python train.py --hidden_size=160 --head_dim=32 --hidden_act="tanh_gelu" --rope_fraction=1.0 --qk_norm=false --beta2=0.99 --schedule="wsd" --final_lr_fraction=0.0 --doc_mask=false
Each number is 128 + 32 x the weight over its row's rms, rounded and kept within 0 to 255. Layers, rows and columns count from 0. Numbers have three digits each. The size before them is the row's rms in percent of the matrix's.

# q: layer 6 attention query, 160x160, rms 0.1, rows 0-31, columns 0-159
# k: layer 6 attention key, 160x160, rms 0.097, rows 0-31, columns 0-159
# v: layer 6 attention value, 160x160, rms 0.0962, rows 0-10, columns 0-159
# o: layer 6 attention output (transposed), 160x160, rms 0.0899, rows 0-9, columns 0-159
q0 085:106132175081146080134138125114195145090118070096157125115127137152187117182160127211151118141102160112130089151143081112096130099110179106078082133092148159155120147148188120088175121079102160081185119131054112101156067165144142104116151084111147158134142142154110172137080143143143183076105131136120163105166121191050127161099123118128125157137166129132100104094151069172141169167157158173094154181118129147114096158131107108135170182068094148084151146174147152171117125124137156
k0 087:081117164133091121168132142132076130145136167096104127106102081116124144159113111160095208091137113136120159120118110142135137205145081114155119150137146128133134080080138111109160092143167105157085179097092100130084112122084103098105087156101177136130143109170085107172160224136183094150127121157153084157125162064156069123115149107123141112140091119069139203190092107095120104164109151166130167090126171116137136132164123157137176061141152149161176143053127119093147113211135157
q1 083:125129116139130098151142068139160129118101118118091150121172166130109157135151154176111113136103126137123160176118112146098062141143119106114063196114151188150135145210163145081123154177117124085094092166195183089137120119170092122097121114160129100186084107174134121148155084120112096138147138072159136058125119110157139136098162119122068134068140154132088079107145111218150099156180175142065129166125089108122120129102162106042135207169136107121105110114116094148130181118115140
k1 075:178227127114133105108123133122134214148080099121146133154128129150132115072070077173116146165160161141097118088143128143137129109155140121128135066072136110081161124108135153097166124109145116180118166140103068141133139124161111108152133176153126147111151148097155141107130089080095097098125158172109093144199120110073175087127088128105087077106160087119093119107125099128109212119181130119151099078086108161156173146091123124192081056104042115152122156144168122103162122139137167
q2 080:159098138096092095134124148111116112169168121163115079168154150131140132107081153111107128099145191123133133090193125149107121102153127121138110142133160056144072096024122166131154082150111164170093157154085166157105170101161121088096120185147091150074141143081173116105089175093103161141127105167104122126080150113095123131108114154111131117100150108096040145118136108100076066116088159064123165135139171109192153123113144173147151082149135096174143155144128098132088155154221145
k2 089:131070113108172105126068118152127130121078123132149142079177150092097065190143162153152112157099088079140152120092098100107148146105168130133165144136114173109092134150121131123099188190152139061114077155155166085162165111092118090157156122116139095145130099175112126173133182189118091120153138032130108087081135157160119133112122114159169171118121157123181080179112149132134082156107140146106145171118118079132104129107120076112126221140197093107074111117155148156138168119098075
q3 090:139088180154106124183165101122110121133098135107141178148135120120156114093156147105151155147029066149100154151124183113093106166100097134094176147098112125132105125192163112089143181130138079095144112132111161134088156094135140168125039126171162119153126129100069153110116106053128109162135055117197146070077188168128108125126135171113146136125143140156164118079114131160096162113237170114119131118160161090163078149150152133082147148090100131093122109145151111118135079115141137
k3 084:102148187137106122136137107144108126094122068105124192143152110084160125133071100094114202184161179105085157161145093151129167056122101143165146138130149089165122182148145047125198141119112109179107143125117097186122143190075130107118144127172101144126134141160085175132133112081174150081130117178162154118164109140118116106117110109132135157111182140115117132107081136145137148096235131139075094109120158098181064108146184137123069074132116124175100129080126129105126122160151144
q4 092:153168097109109139128102151137129178160150211125116123151121136149182140078150092114104140168099101092156121081161189141140102155048133135109141109128113107228107082158165165067143096178181110149150165158079143142098160081179183110116101134175147196099148132126136115109099133089185128154090116157136109156108183093048124121133103192143161108118126137162123182103157118155126123136161115141122138074183106124129052094108128149176146104134107159109084110144129094080087122128134104
k4 086:148152142129133083143123100089102062054034091123127154115117155081076104158117132106107129071084128099059123126136122148138123097173120146094132168129166159104078139122109168130127183046153139096117113133107117161157159126064116145117125116147120092118083112156132151093177068101122154135118101099102149126141155148163115112146132097158079144129158126149089116074128112128057137092167222130129103124159116128166108185163103127108162118107139112147137116102127194137091118243185117
q5 097:113137114105117128105058102140123133168147103059101124148124117140150110114124141095122138159139137140164087082122149144155128169115147103160069138128111113192115107164081085140109086161183178106066135193124103136166167153128092109102153152095147152084093102143198182144087222088200088072111133210113173131137059091134147124105113085190134160088125111118044177125157096149133105115134105087084145117158131127129110090130125155160123140135090130136123176109113144134163145187121099
k5 111:197139098155128118148114137109121118108123107155107083062211164159121153129145139180130069065078133106127127140118124103109092125150104082122150136141129144116045140098132177110059165153115150129140082111152185114109124089086113123123071065134124112176146115157194093113149127173099102180152138044080071131084124145161099096134131139181139129069096148093135098141157167093082107171106182131160122125099121070142151137115104134119187172194161111093107124111172140124139108161134103
q6 085:093093106133117140109160095124126172146124143105107130127103110115140137178110114087134151160102066133176083085194133181120071124033129124145137138113147124182114142109104096132104150178198123140084118162176088127099137159146066159142095137146119143098122151121165191143113198092126105104108134188131188130081057105134114139128132121110129139109051177135127157095083143163107124155176096092125088131135180096159089124134183158117110127065072085063135189092129104111132149100143087
k6 109:159153062142137116176116124161120104176101102139149031078140150121139201158199137180146097099144122110175134164123115116122104193097137063144104121088141148147116152110110144100106126223140110137135145154130147081126093093124131126155107070133122150166137088126152100117128137123136107178168109088121136060087125150109124155086106160134083156088108153068145074148179084098095077177093172148143184174079139121150138149130114109115136196162188155114145133122180095167126091101110111
q7 095:124199086128135117165111139139092163135166160098092115173145125216132124106111147150133130132121176098144152144108130053181175133143129122138145111220046118145096099153110153102112075102118160136123133118088099148122146097178119123100133116110128160147148137131154072131106093150139124117057171149110145125126084129104176124096142163158163147145133061150105138112169112165079155093164102151219101123159114097110118140116066168186154120142172144141097125220097074192118079124108133
k7 106:157151052051125125090056130119156143117102075137090116102148200164106141101114176150173099084125122130130205134118161177171083056127143107115192116153134127171139087119085169095065120169160192128151099179122118083105089093206137101130134129129101135151150104078119118136118079184131063110085203095093126126138126110135136114158106147140164145102121106130137116151133180121118138113117175131131149111115098093120132156084130165174125167152118131090099194124163168119105141147122082
q8 107:133110164103114122125157106121098138132129089153163094064186172123136128175164109178146108137094129114091139193108149115117108120174140147087172114170142146150147148103065115170089134129093103147130069096167123105113119099176162156114140120147106161174074167077135080094144060194029117151138117058158096181181128141122156100179116137132098142169138104143173060165142084132116120085075142173161125135129090122114150136152116102109141189184128148159118075102087174158147116109133166
k8 105:144106174063121150084117137149155117059103144119150166105125150174160113117162097101144156170141105124028153175148107185165115126099129139068170149141140093123142186130114098122087117096099126190138097144170055161154109109097143152176122154128122126127131175141115198119144114171100115041136173151129099146202138148124103115149106115095187116158111073177117121129119174146111149113169065104114082118152113108122135140168182141178158083172159126140131103104084137089130193122150090
q9 098:100148158098126099165152149137109142098171132050138129144151080179131091144162125153114076127174099105156146136101095082158177120161144122136137109149137136129133082180140094061111053170090130158116158166161056111107125165147129101051127113102168181125170166132157119119148109089073140075135186117153106164153103099116143115092158071124133129153081104129140159144175112159148104136134122174153099132132114184051127107116052069156176122160146150181162141137123131176084086155083155
k9 111:124140091061094152171108194119107167080155144144055124108152134194172148131161136181115103129146152076143106070168141136186090128143040074137155120155096113171108110113123160059040118167100194131150099146138089121110143128212124100068081146080115113152162120102144089125135103143141102137107135153108141138127105092164100139090163102148113142065106128106163140122129126167101158194141102131184136097163124157115122083101114130169193149176146115118143157120130136141087130163114119
q10 103:155174080115110171126085120168160101163086108107074144097134143165097146057149140055116127126114159130100116107105119134109141112138091128158108158159130111108151146239087173133152128078173147134133137125029149115162101149101134111122116156157098140167159084126143119163107084076178106174109103089087147133143165116126149110146136161087090122115213147140094119114153107147104118148170094111137168086178105096139127080093134134177128153107160157097063140185107156054126135117178073
k10 109:144177119135144093085090110102140134142116081112163148035158144080105096072130145109159091081093144134139102118088093115067144086122120151130145141173159158071126131172136175166174177088117140107104127106128151139139150140120090114200163095177105130174119094125210161103122080118124081137148119087066127125250121153149115107151098096144129147179173110113080144103166116134138111124138134117094161168143101113129125171105084105134132153134120195158065120155146153141092133161193102
q11 104:155149115166072114114099104104113197142099144106130173119160171127077084182087180152118113088061169139138149144140154152117110058096173131137161089117096152103157073133118091143167160132127125106105126123207124082145125090160070167172111193115108104116082136195067093129081118121207088141100137188098123091111060118110122145142145156127178147129138081191120124115127139084139185117111151067140124145087127135120101151139151162094118179119092162101162107151137143156175126145095105
k11 103:160101102161140131113077136151196130087092158112145169107155118133143127147088074096130131144099069136158141125063182093171156094097207155089145107101114152128161108140107100156145175083135124138160150155153172090147164131136080101108160131047130129175121136175104107153127174177133110137116133101151138160081142117126108143119126147142144178074133110158167110125154224112139180136163140083152019135076114099111110143094143168175112144123112145095165100108090111109149156083069072
q12 104:128166077104132068131108156123150123143187123134143129148161110103156140150100170167168148125143175094142149130168099111113126172130076136207097130178107139148164109133136103095115043177121184119138126161120141085101140083162135124079169135173090152104158166072154130121109099096101099108103136086090108144157148041135142101109118085197091144167086142075165183148164064138155158079089159130134166168128127153119094115103111086121166152179163100156168095141145101160098107181159181
k12 104:124184107094125156150122146167173099129113124147091122128154116116142127152112144131129130114090141112087108107175074145132115132183082082126106166130113094165096137167119154125115123161139208159194168165101129148079137095212129113086090130179145096190147177072108087162128074130111124128086113080144139154119112077175134128115142086169117118055147197116135113093149145160071212150150110147137111040170107115160125088148125114164162130185119157165070096089140136122107126091160101
q13 090:135114094121100178152136139133095152125108158115110128174161176140109096159114122100093091094140145087150139122135142077126139139193098125145126136110069119115075135165148119137155098105139215090111159131165169161132153084129087166086119186061168139117162092164146092136137123079166115117074109165106129146074101131131164186131189137175143171178101090099077109056112165101084165134148145091210092076118139108158134146171085105087072188146140135123079119157166177142147122110143101
k13 089:180121080117121110139156126164169097082116083148119178095182179134135117155113130108141120105128185078178114128099174149086103106128121185084155126121105172103101106151144134124122124074107186087137106187148220097124162115146112157153106184090080128123159102108128078060157113034133113186102119078092094131121146133134177084121078134117157124118122068104186101131137141086133148142155127137177081170091119104130157117131127081083120154143042136122153096113132114133183133120137175
q14 102:081131174136189189131201122101109179122126160169091149112116183124129126079116090116139170106121125142125119135135069156150127125078123191168118132036167101112131154114141164138184117094126060151128165128103130134107131142143114104183148127143129115116110100159149145136131127143195155176157098115112151044094167215090114145142147199108153069105187144174084121109165115127127099142141110122090135147094124134075163169159126165114130095106124155058088140155154051095106151124123122
k14 105:068183124129157161089134110094080156137142164115179109129144133105121130079129114124143147130169088173165132118085091135149174109120110218132069106067139146111211153124141100121187066108148059113075200117119120103104112143142101116108216133162134152089126125135148111149089150108124145094166115140140150122144123169058159126192132160135100102217164093151077120134129115153161072099110135176078131119103081169073141122141099137121142158103107161123096145170109122125096110130080112
q15 100:105152128106151170129152136142101146153127162077106144109177166144082046133149126125135123116124118095126108155107064130137184051140166150070129135079159133098164130165106115138121068097115094137114110122153076097144081132128152131119141135193141178185116181140133121125101058181162155105123174135164145173166107172101190113144142153132162114144202145169114081153105112156126134101135103179151116093143032104082159170138110117198130186151078123111079134130070104138094113158109114
k15 101:110158095098118125098104123085121159090127182061149165107143173131153118102155114129133149097159105113131118109119113176190148121041070144097148127113149106115161163110117188125131141088139139162102144106120126132163113118179088119128166144112156137154110119185188156122084104182188118041113165146055128131200111169070136125150119135115152117137117097185073116122109164160139127117140089151137102175074097156106125180097116151188148165132095087078105173122123132135074188139117052
q16 077:147125114162101158180105086096135126105112107156119138125119189122119091109058155141124143133148123099108017161113163147139071110141166132133136127083103116109152141157137145164150112147142123119148160189174152129137208142119112121173200131103179118095066198104138112148112140062069118185152139073121129078075121126131102171130167112138098192135121197154138077122171082142121122143149086120152083137156133129168159109165127144092091128175118128122069143131126142099126216154082125
k16 071:137111134055097096107065149094166173165131090133097228151143118149094058143161146153135144158144168077129247102129131095087068132100154127155118105169125120081115093185099095158116143148115133077075151113094136082106168083144105122133164155098079117101123080096127100190143135124179101069123111084115152106145136127161116094148155162139120123099174158176124151170082124157143130103080160093121119113055172146156128163088156122144111116152094158111130158140116125153154134152140132
q17 075:138090114061168068150083159160143089140140090100118089137160190172150162154157158133088181141110126141148168151124130174084066122143120094109147125109156138110141125145082149112050106137109153132126126176115136127149147085134095132121198147127117060089136124088179181103163115154093126160161095103078131105112164119146092159103099084120042127105107149093097109166065172114124092110114195084099152180153167088216151097108163129087129182117107102112126141117186140134112133156140147
k17 091:139124134161124125129082142173137120119126080113105134128166147151129123172142150082078124153153169100132184102153146115104117116153165099088136111130102189061084171145123155076095194137185156123164082118116170103086145111146115152160234101111086118169110115111092131141130112144088135102138185119121113082134114143192135146119082143131171159103136130094128075123204155185089108061110175192190090111072095097122112143172150108125097196178064141120121122115140122140112160169117118
q18 095:184157116130130087129132141131079179165182126159157097100120099130160130120125095108160142117144150135110123126122104092090153149119135124145121079110129095112131117120138136143164127091104187148144150109102105142144151147165203111124093081154136118094188150080089119096104141152144206105134162192071169207149160194110114104122108107124194075125176068083085195110166099133088129046070079147168176102149130114106142128154140149192140068118137156154087141144149123120123088126183170
k18 092:099092132070106103163116091101080068102144130133121130106111145108081135088075154151121154096115126163116149168109178137168178100123137176211126135195113152159146050136128081133126104138107134113077133078099096118171135131093069169111072156114150154091132170120119061123101117050155121204143075166153149137066148110160108156122123146128134088129096160160133132138129063102116158182125114118128180114153139149162186097095126091135170151101147149052196110128092131141128149112154138
q19 088:116112122080147160144123104141162174117119116133107164125116132159158203120087153166126128141093095137179125113168142125164081139067142154116107111118149166137160088095114114110097137161195099136066140140120163083119147100159047108128153151110097073091131140090181100147144170083090104135128134128184087060065149103144105147126113169160099126107065179071173121133132117159167146145191105127102174210117126131125127136101165162102161194125111073102065147133152109103168122070107082
k19 104:109118103170144072110105127127142142176120093132107079096151148097098155152190157105124099124090117105133174156091151140111080126165119090078156128122110147161068142173119150129078172104128093115136082152117183133136114117062130140135201111155097111172078092124086177104147126165065104099124125066111129115151123128182123135112151125139132226114159091125108091133136133188089066103153166099080144132123125087134129118125096120115132226177172140153141133059171166174163098180155106
q20 078:112117120122155116105096084143093152120124126145099113188106093107120132134092140107122129146155104135174107144152109133171077120127158113157112123109150138171130109056067113093127086172160128164122120185200049071169124162119081122103174111079090109075106133168185109164109169125178080113147149146116146117093030100159137134106146156158152120096030170111137132152113175107119105135119107133067162157064148150124101107164123189075140150112125092102125148078150150134189110132078140
k20 081:121127062147150132165177185142085131158162102153083046080094121173096180184154162194132085096124119148166115110094137075047129188129098095131147119135102127144074091113116142137107120112147155170137093107151168067102101095100152116121106097128110133136169078084136069058153121127137152150082140077087114088091140118116143138123111113190123167131115158138171109156147100074138101106088159101194191131106119109107158096138085127071151163140163111137152129098182112151152112174129139
q21 079:116094110173124135124146115069137175124097138145128105092141174134099146162153136157165138161182129117151169092148093106155071073113096130100040116155171141118134139180140131082117059102066155106073179166105090108138070126167100113138192162115097129082189085143191152143134167105085113125150116169109151045099071097117144124121154170094119132125116131157146130120101161136150114155070139078112145191080145140092141072137117171126121125093147090126162167096153124208119124123108100
k21 085:162126100142154158145113095118142143158155151133194088132201129124115110105166101174160120139112191154165107099083096058118165122111116129186098101153121125134169129115134171161163112153150139076111135132125178056083116129155108117144125129080115155122152154113144048135107175127158076177099132120125109072117103123099147137133099152147122125121117127113146158111190149115125153167056133172153178139029110056118116171139082092158089187073139214113110122170125102145121082158114166
q22 112:087092160087137157129115120107137146112124121169115120109158172100066162197103113172096048117132125121179121133094079096115097121189124104119086119097158159130158130117129080152054072180108151098099132120167068113135098148131079128058148123122105132122099140145205139217146127129108137123127157141137080156119089050185130139109180131152075125125079119118127096184130140143157116120052174137145136113092117159133181139157112123131158191154155084115123148114101162160108168190125104
k22 085:166196061135108105176116115103180084147151149097196055132123129089149139123132157153164109098139201135200086105071118118131133201111110099158120110174098113105111169080152154155139168137175149098130159144068182109110112083144158106157138141102097131119110108082154054097092136132172102176146122113127135118109149159078133150103072110106129149145107152146116139147205088075100104186090147140155139169128125170126153139136134084143110130119100132087178176146133050135094140099166130
q23 108:082133111144099054163089085105167159092171141069132137164117148134137156135142151130123108131156129130169087122130111103140097167106078092151095155127099114132105132217192119044177099153138177113100184178124127151187126142136077126100112177082161149085181127146154132152133161078134140093047088130054148092081094106117119166120163067147126134109129129154077179060102105162141124155124122070136143151135195110147102103129102117140144075148172111144161155131145130153115152088115127
k23 096:138151055138119140146118107171137121106103092097092113100196128120123133143177177152142092129124178067212143113135092088112141110150098136138124122213098157165126052117119115147138108144103173116113137154107181073105127110170150111133143144094102150152171077107144041102083119103155112184120148114109116099095128118151139106106104149161100169096112129076158099083161087124062121169140155164148211124097075109151151122104074082163152182146153220138122149144122123152125096125119150
q24 101:104170147142094083131179139112120121156188137120186148155099078143167102060104113128115164116131142119073139161163134105081106137118107160126136123150138089097139139145157153123212184075114105095133125106072137170109199065113209128135105141107168148099136107114083137069138185099103178099143104124113166142141202157109130111185133151139134107163166072107085175077095128105128128082117099168142133138130176116167126095144141166131148061115096144133102106122112168054158115123181175
k24 093:120038158108106115153158127109068110102094143136141155126093176183126159170123093131113136151095110131000170157147122149145114139143172141104131123090094096143155161168147083118099098160059109150108071129185067131176166160103114173084114111134157168114148147154109160150158112116116139111161116144125096168118112135179115138192175128152159139145075099159155130131099162161115135108149110142155092073148143108141118101185100170113133139128202103126159071090109190113151164127097152
q25 085:120142172131147173097116120085194100079090112134136146103087123077128136095116119040096131090135065169111064150144115129171158154124106142104075134079113069137104165182154134141163125091185142128109102133097168170170139156117076089203118141085156108111163147145147148185139167134178157170181130158126141102078157136116120201159149128123165105081191138163091108134117125108128130191142124102098116107104146103158160153131152114130131114089099113080098194118135099090151187105084082
k25 083:082150131158142091110141111074169125144171130108164137139138157079122098092138088163090119069159114163158112172107115062126170161134144192164005135151162146137160123094159130114203129134144101065060157109071133092100126119088120135187150142123116154107097129137184110103090151079122120124173135132134149120111109126119146110138133134112120114206140115147101107128132052078132059139094161121105204172105110210155149167106081079098136165107120124106148142119135122143155118134106143
q26 107:116147113109100148073103118128168174080123125124151151095130143221107120179117144095157115140108151105124152086172130168195144045061129131149146104169116179152145151174104107075138155087132113111104117132190073065117110118193135135179115155103129179129170166143110063082108095087146141107111113163179115128151050132135127155149194138076159141144133135151114128095116159114133158159169105138181096147156077158111085143134145160163133158104085128115146098109120171091130130090049108
k26 110:189106097154146169089127162147221108096057128134109152088098132180168110132149091111147103126151083106107132086150143114218137092057157137120145091188102161130146132119149182128129182103138115124117153134167155127150091130145089111189132132034139138126146127181149135137128119099158122129119170155152138119122130124086114151118124137120161118108114123138127117090154176111122097222135104114181053167103094162092074135098132148171123095081128137093135086151150148122103158085063055
q27 097:171154069144155121175125124171109106069122088126065135120183156137156137125136134131150138162097174118173142146107162147157131105125094070154235087152132140130085135087096176166042135150100125132163094139144174140137078100127139119110144091139094158164134152142164063120123074185084125137084158108148101152138117140157118135089090134201119172085139116157148114089170125163098129116141133146195105123176089083120145125127152149179171142184107122100107121181105049121092144080148106
k27 101:152187082128098116119076133169161102157130108081129107119139127164137173086179118118145137098126169147170169150117138185131141112131095139114154122145152134160136108129073126131074123197181144141165113164137184138122079046136175143118115140145062137138131103101137103078118088100147084149079104138125122096166193160080163104134061147093091173115160110137115133099169104140079142084132129078099182113151076098164134158078166138177173127186120150111066155196115100117081126099185133
q28 099:164134081135105154130100140182147166127126156062145124129104092191105159124099121133133099170132132066110158087119128137195146152143081093129125172111088129132121095139177151097120113131147197190138207142141068132133103157109116144106102109086162175077207178099185107092112118102101101111098164175134110116122140098152056164133123100122137075083117135088096164125139194117143127137115073129086160079166134157150112113095140146193101080164108170168095118173145142157108140081097170
k28 104:139104104132127127143079208138127144172065092099096108095107071164124143164107103131116105126112139045153115088152148140133110095084070092168124112118095133150146055148055149130099148114122150146143124119142134111169109138120069160153071121097145173119190122122188111113114113094078133176103162127129114125157133098219077124129145109130078095097112153043132093117157110159128131141106136072168153146157150183148132107102091106142133080086113185182148148115161152148135072166151193
q29 102:122098172154185130134128165130156188158103146139189087109158120027127149141100083150064158087102106127113148130119125095160130126108128131098059161082133103126163118047173140133165197116156134146147096136118190074155117122108107164179150209084175125135114152116127104136144154132096081205157079127156114164106175110084125119137157171105116114123111152120108100154099150067137151138070155142047135129091141134192161086147101133091103104144105153114158127104118104142170124118140091
k29 102:130064217126138090133171137115135107134091133146138114158118095052136088132084113132105172115120086114101105142168104114141132134118116151065084166051124110095185113139148068133198112097195083154142076137134084137163182105089095170156114146128180126093135191117169097126155185111078103125131130147148184136103145161145116150163102135130137146162129143148141134207144126116148156127121099119099167125148164127129142129165084131106108084086089115193184127039152109136172128183124119
q30 095:164096089126078086115118124141121090090112081137153161137113165128103148171102160142163065121077179082151143073158189142103141099119137106136209103160098164123107082112058099116106168106116215094087103163196145107124176127146127163159082142067072096109163108142106103119086142092125107112109112154114123128113093094206103134105116093123110131107049136103166171113159181073084139145157154098196122127131165114170096145123182143138108142120117093143155104146168170123149151125127128
k30 096:210103110149143103133107157192162084151134090163100135108134120176120208186127103105155084158095190081129136104125180137135122085139160128173170146136110173114125115123098096131085187160127107123182127179177170102123161121115154141161123136112065133115132116098108093103182159122126094185120094082166128135094151103172146129057110138111151087081119109047153144135163149081098183165163129092106113119163137093159098128110204134118101082142121130100140105148131117097195160079103120
q31 102:108102125143136070143136117112110116121174137122150057167095144160152127152159143133165140170126152155141098079184225171095061137048155134113123087146136158200100169095104089082141160090113098160093112122143162077158082125130155058125113126122131120104095083167095066141116133133145106137117053078113169114117072151065139113133141098083153148147095149123173124131124129110136109169143116131160122129148161154136111108134116143164104166071162068140198113125134156162184138191079130
k31 100:186075121140143124155147111170120107083115140174088127127089113135152094109145174104196104180116126087101135136182101164139086104088205108162122146169136135142130142097174079154114088086130129165109097139116132134182113136125146041146075115127112065115137127112095108171087155152154168133126125095167106116082148101076151150098201107159167105081135149116161136144113105120098087169180089174032126115129133081086105092119132124165080108117196103135159110187114120152126164118075149
v0 073:089144097108090096170176196120146086046136160115132102137121087176129136137144106186086137104173175182140159081156122148134087126079117142127129128128134154109081186094160162100094187159122130184075134125138140127095152118105178042142123066167128085126121049103150121126108112118144124133127074135111145165162137117126089139134133144142114070110161141106102149120107121068061115172135102140049135161143138182113130132073150188115189107145125060121158115122189132091137149116130124
o0 074:141203136141134168118072134117152110123158145074127108091170114140161131088190149104083150120153171162119107112114127104176101071184086083155107113125111124140134083147173116126176126118112140139161157218113104110127077176112079158117124122076059167157099106175134122143131141074145061140146142107078129136126144172102103179136129152103159159136139110140087095137164077165151198138111109098150166123189151157150176137121127097132093099133110151126082017143080129182135111164103123
v1 081:134152129106116123145032132064124094140155161106087134208128143133097108114129118158120073162109098135113028125194172079099133138127143138074191128139123083152122109169159112123089164080142099068142183153143131146133168080110163128160128125084144099079116079153125125110196129117093138119100034065127150103149122106139138158115186161062132137142132143145143095167148076137109129110133094145140112146122136139116168139113140115121133118140159178118114133180160144128104037067157148
o1 075:123049188147101160129159131157117120114124172152146119164161120054171135169148122081150150129083132120172152146114105173177062084150143124123108127093143102093155125062136094162126062194160178113103185091111125120136168115141082114143088133160077129177164134101096139115136123131150152179123176152147113144100114127144068107132076166128180130180096137155124141144140126119169165142152144160138086108145154137156076115170097076096109106087131139143127078058133137090081113187038112
v2 076:140142107150128108127182157141155089112132093091152111150131068073072047112090130159147138101137154145148157138115141122177099122090125158121141167113145126139034139175128130079146112170119134159070127145114116083149130131094070106126187128131201172060076180148098161136154137133153169104112189121145109131108152091118048112157150150123176162189133124138085152102129116140162173105094215111177110168170167140123094122162135092082080120110136131094094144175127146073122107100115151
o2 075:116186121081133094141098117046110090201132061083130121140116150142143166150110121175217072092107154103176129124129136130052162158067147098186118132153193150149109135052140070153115131133126154151132086145135155167127129106149148086144090157142127132165162158136129083132129112104086083096142102117104145139123173145173105081050097115147117072119142174127175131141086135112102086132122078163136109126108154200125153103137127159132085161142122154122161160136166127161090128136086062
v3 093:110147135115123108124133186116122038165120090114108099127127095119044048149140136139110128119160133067144158119187103154133068129188154131123142141154149108127081156153116130136123227158139089125064135120084137117173101161105120161116141131148172122088178061148144149094109128080099167179128049132154183120107164144167158114128155140082141153135172108195067105130099143134148108128127124126145104161166160164106073140098141134080148131060155137093154130129160167109159068105156134
o3 090:146162166175153128097138057117104083148129123078137075133165123131212130125166134122130134125093218134119091164109162134151120151156122088146113169097112120136098108110099113078051054182160173138140124128161125151141146088123110138169082148157148072171097163117087103155113102156135090141119144122074105102148119117103114127109113149098165121132152104170145177130201109127087105115138111189131156132123099167123166111150106074131144143137163125148141078068160191137118157216102040
v4 076:125144129104129129095185104136109135110163136184079125103160168147153046086125158102108129114168064083126106132134131117087155157113164113077134110153104117152074105211129095149128091126100135155092136097037125130163120163076122124167145126153078136102188107101121176102133159069134215083129126118097109116126146123131060134105061070126138132103153093184192163134122132164142144128102151158116158155096123144079103124182157131168151163190166142075105132138114143150100154153157182
o4 079:114091188154157088167163164096206137138078097065139201142098091162127128141119150117121095131115115103176110147129137098143060104134094104107134138102095184121167140080073135083120147193170136126157075138197093133105133140158166147100106135128174120114137160155141091165126186082149092108115158158190103151129065102168099088154151138162121046114141164089168142153137158102158136104146176114132177133085130135139080137141086123099090183150129101183111139130162082140130081088127096
v5 077:176148140121150117101082121078181100106120091115143104165119132158168121115100162080211129156181101160121110139177111164130151153182104096044108165160098085182173118070103129114090189168143171101145125153067122136162190142126121139125147164147112082118088123118135140091156178175086156150131116095140121108113147083143143073111122033141180157128114104140132138126118127168145141099111042161105136127127118148140158103104116144235141132112179150149148143111118148071141098128157139
o5 074:104111109172144165118185125150083093125096181115145152132111186114109144139184111098177102093139077117158114173144161183085138116111155090091154128075136137140108148159139095130177112136155095110089186103184134097133106144128123091117080145159150069113107145127093120187206136093223136106104139159162143115101094120112116165154125168075074162134176119135110116127121164109175156055177162119102150043116114147180115117100125153112124070081144141109129117075131131118069157163128079
v6 087:174090113084119126147132135111122183117129143147097118131120155138148138121182135129163151165153042146135094154061141120164151176104116112152080159122170175144142104097118142184164136091108130100119141080126097118070170106122124121052147173137093154116159125119169151110077063177147093115075099091095109143116144116170102090136147051171093151129109183190108100167120180119135124145170141095157107067163138084083092155166107120171127129149111056117162125110065099172172161182128119
o6 085:129038108161152127112179129195149126137057115164202100166094115173126135151088129076102183144145095130163133058160159099172134079195120133132122106111047121152140165149145122130104145123159073085131061169133120139163092120093109158190149101099096152109135105141102102122154137121087079156131063164144119167090142097135157159174150119123086092076119105124106141111135097122095141138148168143087144189107155120079105161131138131078139166093173127126069143141124139153184117122165175
v7 081:106131156178165124123131100169094132190117075192104124093126129063091084143097130121116111119076081130126087143121113072098167095139152114179126113125106154143151079172062140181168066082132129133136102102167120115127091153142130147073200141163104127162140172096157158129142090121117125146142146081124145076131104122137173127128169068203158161163136165115142085165160130182169118125159168131186143113110101122077110109125060078064089148152106150129028130141122132157141121133120143
o7 084:119085191114069169145158149113147097135126116136093131155177104125145131144063160149118153165090098131137144135113112142122139190131136146130202134140099113110139145124092129155010139160095122111126052076135122159103147100087140092120129113115141132116159141084115158126086139179079162138116118148099100137121162139128181099104148116150092153108064143148200145095072107100070107154091126120088104156080094127101115182165170165096118181124100140169225203124139145113138146076172127
v8 092:152151167154181130152170125117111107083114092109109107108194148169133073098172140146120136119112100184125110123103184079120132173100133149158167124154181110073107063089114164168093149124144082129128131153090115150117174123068141083178068128136132110168149014100147088099158126127161098228124143088156141114114141149136120117161075171114140131131164120131106137100138118093135114122157123124147097098141126099175165161166137134169197085119091127167108125175146110165065148202131111
o8 094:089112133163112091127127152144110151109103141149166128196063091136159129152105160147093110139151158129135106118102116108154146063166148130083053097078145101159187142160156114076134093147222131150148163176127103105103098137139177176148147158146136150080062171112119119129136163083103100072168102189097143149154183113126093081157083107108138097171078090093120175123107158155138167094133125154125096164146112173087132143116130146130122137144080090178129129041086088160149133183123163
v9 080:159114119098121062104128132124139070155118083127152144066092118087086125121074137182084119101120164060123094115123156164145087097131147112120176151115112130121066151147162202136098168179111125119105134119102148096100160156188119123093179077110129097072091164090184135171126114110130091112141099123126123127163153171142129117122188170140143137124174148111069105059135166119055092111104151177143094197108134154172123150099134066052123200118087084116115113128130148177126132138132107
o9 083:179173122094098146180091058072087120135143148121174086120136162100137165112156082164128113094146078181090168177085099123121123132126110051092102099142193121140086109137162140129141128115059127132164069107173135159164127114118102121170110154105113090150130172148154182120154120171096172148130120083117142141053141123081139104154121168119081089148131155133157107165100136145135097157115056169059196107110155124106177132129147107150098141163121171152172113132146219127155110127124085
v10 086:125121137134145064130160074163103135124120082161122161131112103082120104156093175130124107102106149093116117154131136069119177113123123090121130142154105116106081085213064159143160109121107194173092093074120136142100104198157146097148099093145100069131119160105156141159147143084084156196153177093134132085164121127131090128117099047201175128124165116159154168101137130141157091104117182175177169185124114127105083143092094109099082170147192128101069128144093145140135156141119108